From a checkpoint of a small transformer trained on Wikipedia.
Training: a variant of Muon for these matrices, 992M tokens, 7570 steps.
Each number is 200 + 40 x the weight over its row's rms, rounded and kept within 0 to 999. Layers, rows and columns count from 0. The size before them is the row's rms in percent of the matrix's.

# down: layer 4 MLP down (transposed), 2560x640, rms 0.0348, rows 2396-2415, columns 480-559
# up: layer 4 MLP up, 2560x640, rms 0.0348, rows 2397-2416, columns 480-559
down2396,101,222,171,173,200,231,220,169,262,192,173,147,231,192,202,221,195,243,161,165,188,205,165,181,167,269,216,180,192,221,189,179,191,184,152,135,219,207,195,234,160,256,257,232,212,175,222,189,158,221,272,189,239,211,212,153,161,209,251,185,195,172,190,223,168,158,207,192,183,241,217,249,232,141,257,145,240,234,259,251,201
up2397,102,172,246,206,250,233,176,188,216,187,202,99,198,220,182,196,184,257,198,214,255,219,161,185,157,109,172,184,214,181,217,195,148,163,222,160,170,188,159,180,227,244,133,205,266,291,125,177,214,71,240,172,160,183,235,103,187,199,130,130,168,213,247,159,245,213,92,206,208,177,261,181,194,247,231,177,187,214,183,252,194
down2397,101,167,235,154,181,253,204,175,220,219,173,173,297,205,180,156,150,214,202,156,146,203,184,222,196,231,145,171,184,167,225,240,207,203,209,177,192,110,220,227,280,178,186,200,195,223,246,197,215,166,203,229,173,202,155,175,237,204,188,169,240,230,267,198,309,260,225,224,151,90,222,193,193,204,165,212,224,177,228,182,206
up2398,102,183,201,201,248,178,265,220,170,159,240,204,188,202,199,211,234,164,188,110,225,223,191,182,193,268,215,101,294,215,143,206,246,158,160,190,212,231,206,237,169,161,212,323,172,147,220,208,223,250,161,251,154,189,133,219,190,117,245,192,150,224,182,129,204,173,234,181,204,254,224,133,173,276,220,213,212,255,212,189,217
down2398,105,167,181,237,191,227,276,246,229,248,175,236,162,168,172,233,230,220,222,200,133,232,215,181,223,215,278,264,271,198,232,204,128,239,217,144,198,60,212,208,160,148,161,231,183,149,265,224,207,178,225,166,283,192,222,132,209,225,181,175,220,147,202,257,210,188,201,144,199,164,225,223,155,184,225,239,188,219,150,212,263
up2399,102,223,222,250,187,281,195,183,185,197,205,91,168,182,233,213,195,145,127,296,248,170,158,243,220,198,167,235,191,232,227,195,182,223,133,218,207,188,202,178,242,170,187,218,205,200,184,222,242,169,182,180,255,205,228,238,169,234,226,146,122,266,210,135,217,170,181,172,206,200,197,248,209,213,189,107,239,164,176,182,245
down2399,103,144,184,222,243,217,213,144,227,111,180,199,185,193,244,185,201,191,124,217,165,128,214,162,137,226,144,264,194,204,126,307,109,140,199,191,204,212,202,194,221,235,242,207,173,261,235,249,201,229,121,165,160,240,188,145,181,148,169,219,183,234,185,191,241,255,242,178,201,131,218,165,172,169,197,118,274,226,211,199,199
up2400,106,276,226,220,190,186,145,174,221,158,218,170,174,167,304,116,211,197,196,97,130,148,191,177,95,213,248,229,196,209,243,189,252,155,196,159,235,244,198,263,235,258,247,250,139,169,221,174,199,271,239,165,183,201,128,167,240,210,231,173,144,135,228,241,258,196,221,225,265,134,213,226,190,194,252,130,195,191,199,228,168
down2400,110,174,210,182,154,133,152,209,209,225,210,157,173,203,188,202,204,201,166,241,241,159,166,221,186,152,270,188,204,221,126,247,159,193,231,202,200,188,222,202,241,109,248,189,230,188,195,242,191,275,271,148,232,237,238,199,221,162,152,218,163,275,154,229,188,172,244,198,153,155,206,221,138,204,145,204,166,212,157,154,138
up2401,100,197,172,211,187,193,245,162,170,211,287,246,186,142,185,191,163,113,212,206,230,147,228,185,293,243,208,131,107,196,250,139,227,193,177,252,154,190,152,211,166,202,182,214,212,201,212,177,88,222,182,199,180,270,140,105,229,262,210,213,217,215,191,256,198,197,272,141,188,199,197,71,164,239,127,257,214,191,173,164,120
down2401,097,148,183,272,188,252,135,180,224,230,227,195,181,180,194,153,215,215,216,199,214,156,179,97,206,218,197,126,225,154,213,180,190,211,212,237,132,204,153,200,167,176,237,162,255,187,181,186,197,201,243,242,189,259,157,178,217,177,238,214,172,181,186,241,235,160,201,218,129,188,258,278,174,157,190,257,128,206,162,184,239
up2402,101,238,245,145,285,247,255,215,226,147,217,216,249,189,115,169,158,234,213,249,136,197,198,202,270,166,221,211,166,182,175,276,217,261,234,234,230,183,201,209,226,281,222,189,189,213,164,222,193,225,173,157,165,184,225,183,234,209,225,316,142,257,147,193,146,244,200,272,216,199,225,294,189,277,134,181,220,252,211,131,206
down2402,094,201,201,154,145,171,188,234,254,167,199,269,118,180,250,164,241,185,210,188,260,144,218,218,252,207,137,226,130,142,168,223,208,224,196,228,222,256,140,136,128,226,187,160,328,232,233,212,182,201,149,183,210,209,197,148,219,145,250,157,217,211,241,264,184,123,172,105,208,168,166,181,192,212,274,227,220,248,177,209,210
up2403,101,214,223,204,245,251,206,250,176,246,215,236,259,189,212,184,190,222,211,163,203,182,189,232,245,203,172,183,205,193,166,197,207,188,228,256,204,199,230,183,166,171,243,226,261,169,290,225,205,200,162,146,158,237,196,180,188,173,222,129,144,161,254,181,239,199,158,215,226,156,196,155,222,173,220,187,152,292,191,215,208
down2403,100,209,218,255,200,213,248,227,218,218,217,281,184,260,202,173,258,176,228,250,187,202,293,202,118,195,264,198,180,205,154,203,258,203,160,205,185,191,172,194,215,323,173,236,142,180,209,248,189,217,208,131,249,266,214,201,183,170,169,253,202,195,223,217,181,166,204,220,183,204,240,168,255,156,166,184,196,202,169,165,147
up2404,104,180,170,96,201,272,190,183,311,181,248,197,185,219,203,179,200,189,251,160,242,195,230,132,274,263,234,235,207,211,169,241,205,163,189,259,219,246,240,239,210,246,125,230,239,146,222,199,213,193,194,185,139,216,196,217,192,192,223,179,146,289,251,97,233,164,237,119,192,181,229,230,189,152,192,174,202,194,178,213,223
down2404,102,247,249,162,225,169,166,253,228,203,165,226,209,117,208,270,218,142,224,167,155,123,244,192,216,227,180,123,155,204,192,214,187,172,176,211,244,280,244,193,128,211,159,199,152,250,166,168,175,151,113,286,217,183,243,212,235,208,213,226,74,214,199,172,230,192,200,162,141,236,129,268,136,158,158,189,224,130,205,234,152
up2405,099,187,220,194,166,182,155,257,227,242,238,183,209,129,146,206,204,161,197,222,195,176,129,205,305,136,265,221,209,234,226,234,168,285,204,242,212,172,107,244,167,186,209,235,205,222,198,186,160,254,154,231,206,164,213,238,184,275,251,180,137,216,171,200,316,185,207,200,230,226,173,176,166,202,190,205,185,214,262,180,128
down2405,098,159,138,243,231,238,157,172,181,189,254,187,223,229,212,188,152,153,149,208,149,135,286,272,192,203,189,210,218,227,224,143,206,239,150,173,199,261,229,251,237,176,207,193,269,261,111,183,132,218,242,218,202,223,196,161,170,163,257,143,157,193,224,180,145,210,165,158,215,253,212,239,224,202,177,157,179,221,195,218,248
up2406,098,196,277,186,192,227,254,247,189,175,176,266,239,135,219,246,169,152,160,259,272,231,171,171,243,196,146,190,251,182,243,209,96,153,167,254,252,198,214,213,274,196,211,188,99,122,160,211,115,131,154,158,220,228,217,231,243,169,198,193,248,201,210,190,200,174,164,227,174,172,193,166,247,176,182,197,199,209,233,213,184
down2406,097,211,222,219,269,241,226,215,234,172,299,177,213,214,154,220,257,212,205,225,119,221,198,266,206,220,187,235,161,226,178,142,223,157,257,254,234,276,191,193,130,259,284,115,169,229,231,137,224,229,197,190,162,148,227,128,162,265,205,222,177,215,255,202,211,216,216,105,229,161,140,141,161,214,238,194,199,189,198,112,159
up2407,103,274,233,184,200,235,243,189,229,247,179,233,213,208,193,113,187,259,123,182,205,241,213,190,210,185,274,220,190,82,195,217,159,216,279,196,207,215,267,198,217,170,175,202,195,215,210,203,205,189,166,174,219,119,158,141,214,168,205,137,171,214,221,177,96,133,200,169,148,188,229,149,203,190,177,314,228,225,197,175,156
down2407,098,176,188,162,212,191,184,200,215,239,237,213,221,149,208,153,232,158,196,191,164,213,271,208,233,205,183,195,227,209,143,202,148,236,287,183,203,234,137,156,189,227,184,252,154,234,204,222,166,139,172,273,197,179,278,216,163,134,133,196,238,163,181,263,210,192,206,193,260,155,109,194,221,181,49,210,179,250,266,170,137
up2408,099,88,161,179,132,158,220,180,276,233,192,182,207,222,169,172,166,209,166,212,260,154,247,169,147,160,248,279,290,170,188,182,107,173,166,241,200,173,199,230,180,215,154,213,247,202,212,188,190,239,158,146,170,222,185,244,156,224,197,180,199,215,219,180,157,258,213,217,216,192,227,180,208,214,151,189,182,239,218,215,181
down2408,096,184,178,215,189,230,184,116,179,167,193,239,184,128,289,170,228,187,185,181,169,165,179,157,219,281,159,120,174,126,213,210,221,120,156,208,219,136,146,176,211,240,153,164,200,157,117,172,195,213,264,253,247,230,186,178,249,208,160,275,214,174,160,258,188,244,185,210,205,224,219,154,210,227,192,180,260,195,173,201,203
up2409,090,168,218,187,226,190,219,164,253,195,164,136,179,166,262,248,178,218,106,239,272,259,201,199,184,201,165,134,222,147,211,158,228,250,198,249,197,272,143,187,185,130,183,243,223,178,210,180,217,237,227,175,89,260,166,218,184,225,93,164,167,247,195,230,209,227,269,241,164,262,150,154,193,130,237,232,183,226,283,185,211
down2409,093,225,145,239,196,266,268,199,274,190,193,230,223,282,144,193,207,171,216,227,217,296,228,177,189,161,245,153,231,227,181,217,224,201,201,218,184,276,261,188,231,145,251,206,203,145,175,210,222,166,178,234,293,207,193,168,176,252,202,189,182,146,186,160,189,165,209,250,309,241,149,181,202,169,220,205,218,156,195,191,190
up2410,097,126,162,178,210,218,152,233,151,231,195,206,232,209,248,209,146,217,178,201,226,232,202,274,199,145,207,184,219,149,295,206,203,172,241,230,202,246,211,153,181,183,131,200,245,204,156,189,185,298,227,155,205,232,232,236,226,180,236,187,174,190,132,179,274,199,146,236,216,188,217,247,146,222,232,203,249,196,148,199,184
down2410,104,118,276,299,138,188,178,166,228,261,258,282,216,222,167,161,261,161,136,205,217,189,191,265,172,266,228,276,190,206,156,184,113,156,253,266,132,243,177,131,222,135,217,161,226,189,202,153,208,181,221,233,162,243,190,157,243,235,205,278,211,226,188,185,157,251,143,195,153,179,209,204,254,185,205,164,194,191,272,185,213
up2411,100,279,239,208,218,212,227,206,203,256,196,204,223,273,192,226,190,128,125,185,245,221,180,179,106,177,212,226,277,183,220,215,122,119,179,181,208,253,180,226,185,275,263,163,243,131,205,222,222,213,207,198,152,215,222,162,216,229,190,208,174,182,230,136,202,210,211,185,201,191,124,173,223,184,160,62,201,198,232,153,186
down2411,095,266,147,195,228,176,251,248,222,212,208,237,255,142,282,151,158,213,183,198,161,200,231,188,220,226,236,206,212,139,190,190,163,207,176,173,219,130,188,226,171,194,151,195,256,154,269,203,200,240,168,229,183,221,130,190,196,264,197,192,208,240,204,225,204,307,175,173,172,250,174,254,261,226,129,284,234,177,221,279,190
up2412,098,227,129,305,224,211,261,171,148,186,193,182,187,169,243,163,178,183,232,170,188,173,175,207,136,228,187,218,296,256,264,164,202,201,135,141,184,143,110,111,190,197,214,160,179,158,222,199,247,189,153,210,267,173,221,208,212,201,199,179,156,205,187,242,231,226,79,260,188,241,322,144,221,193,221,153,165,223,136,207,150
down2412,098,225,169,173,160,222,285,246,218,131,263,261,216,179,156,253,183,195,114,166,242,220,227,237,293,248,168,240,188,214,241,255,221,188,186,191,219,313,184,195,211,198,188,173,210,179,135,158,191,184,215,170,181,244,181,245,187,184,208,181,194,140,206,263,308,186,202,170,166,175,133,212,222,264,204,160,232,205,323,179,230
up2413,109,201,182,222,114,184,232,232,184,215,277,166,201,230,239,194,235,207,143,252,172,215,273,181,150,195,143,227,176,264,217,318,182,164,178,192,221,214,151,158,194,203,207,109,146,209,216,186,232,119,184,200,171,187,177,150,151,100,219,164,193,231,204,231,198,230,171,171,234,230,182,193,229,227,126,121,203,212,213,220,155
down2413,103,220,172,156,198,174,269,255,227,235,150,222,198,162,199,190,151,178,174,189,205,180,242,125,191,204,203,240,243,225,241,160,170,188,233,175,189,148,152,160,211,161,176,255,127,180,202,178,223,199,224,248,215,200,213,293,258,202,163,158,150,255,145,261,208,196,147,249,240,218,160,290,175,254,209,214,195,166,214,177,245
up2414,098,218,197,131,160,237,202,228,191,178,252,191,281,296,151,229,148,208,137,179,196,231,197,266,174,219,210,153,147,213,208,207,202,217,208,167,198,207,205,172,155,238,179,232,280,163,182,176,175,130,215,169,174,203,199,245,235,182,197,193,138,175,251,194,121,150,207,152,227,254,152,273,282,145,156,260,179,272,202,210,183
down2414,099,237,245,105,183,264,205,216,112,196,192,220,194,165,196,179,205,241,237,178,165,325,238,152,176,250,196,223,333,265,142,248,251,72,190,236,176,211,136,249,296,138,142,213,179,190,247,173,206,197,173,187,218,198,288,191,142,181,279,159,169,200,137,126,158,236,209,197,167,234,212,185,246,255,242,171,140,204,211,221,249
up2415,107,236,204,189,165,194,219,248,191,166,225,227,192,194,123,188,182,219,240,118,180,224,226,164,138,180,340,114,212,259,137,157,226,196,174,255,168,189,169,206,186,193,237,247,186,194,199,255,218,254,150,195,202,227,230,265,180,185,250,230,212,265,207,199,231,197,261,237,234,230,231,201,173,227,224,160,255,173,202,187,115
down2415,113,171,173,269,242,239,187,247,166,210,199,211,219,299,164,141,193,235,201,118,243,139,107,198,185,211,222,209,127,224,109,106,194,229,210,159,202,223,190,178,218,203,195,146,206,274,246,184,218,231,167,142,142,212,166,272,238,137,184,183,202,221,162,238,278,164,256,181,220,225,249,163,174,270,200,208,163,171,236,181,178
up2416,098,213,257,150,182,212,220,205,195,243,219,208,191,203,177,223,200,162,195,255,194,213,142,172,206,248,159,116,174,152,211,261,288,135,220,182,142,221,122,231,213,203,216,229,186,209,154,321,147,149,146,214,197,192,246,163,219,143,195,198,152,91,147,177,163,247,216,185,152,154,149,226,195,237,202,148,248,190,196,105,311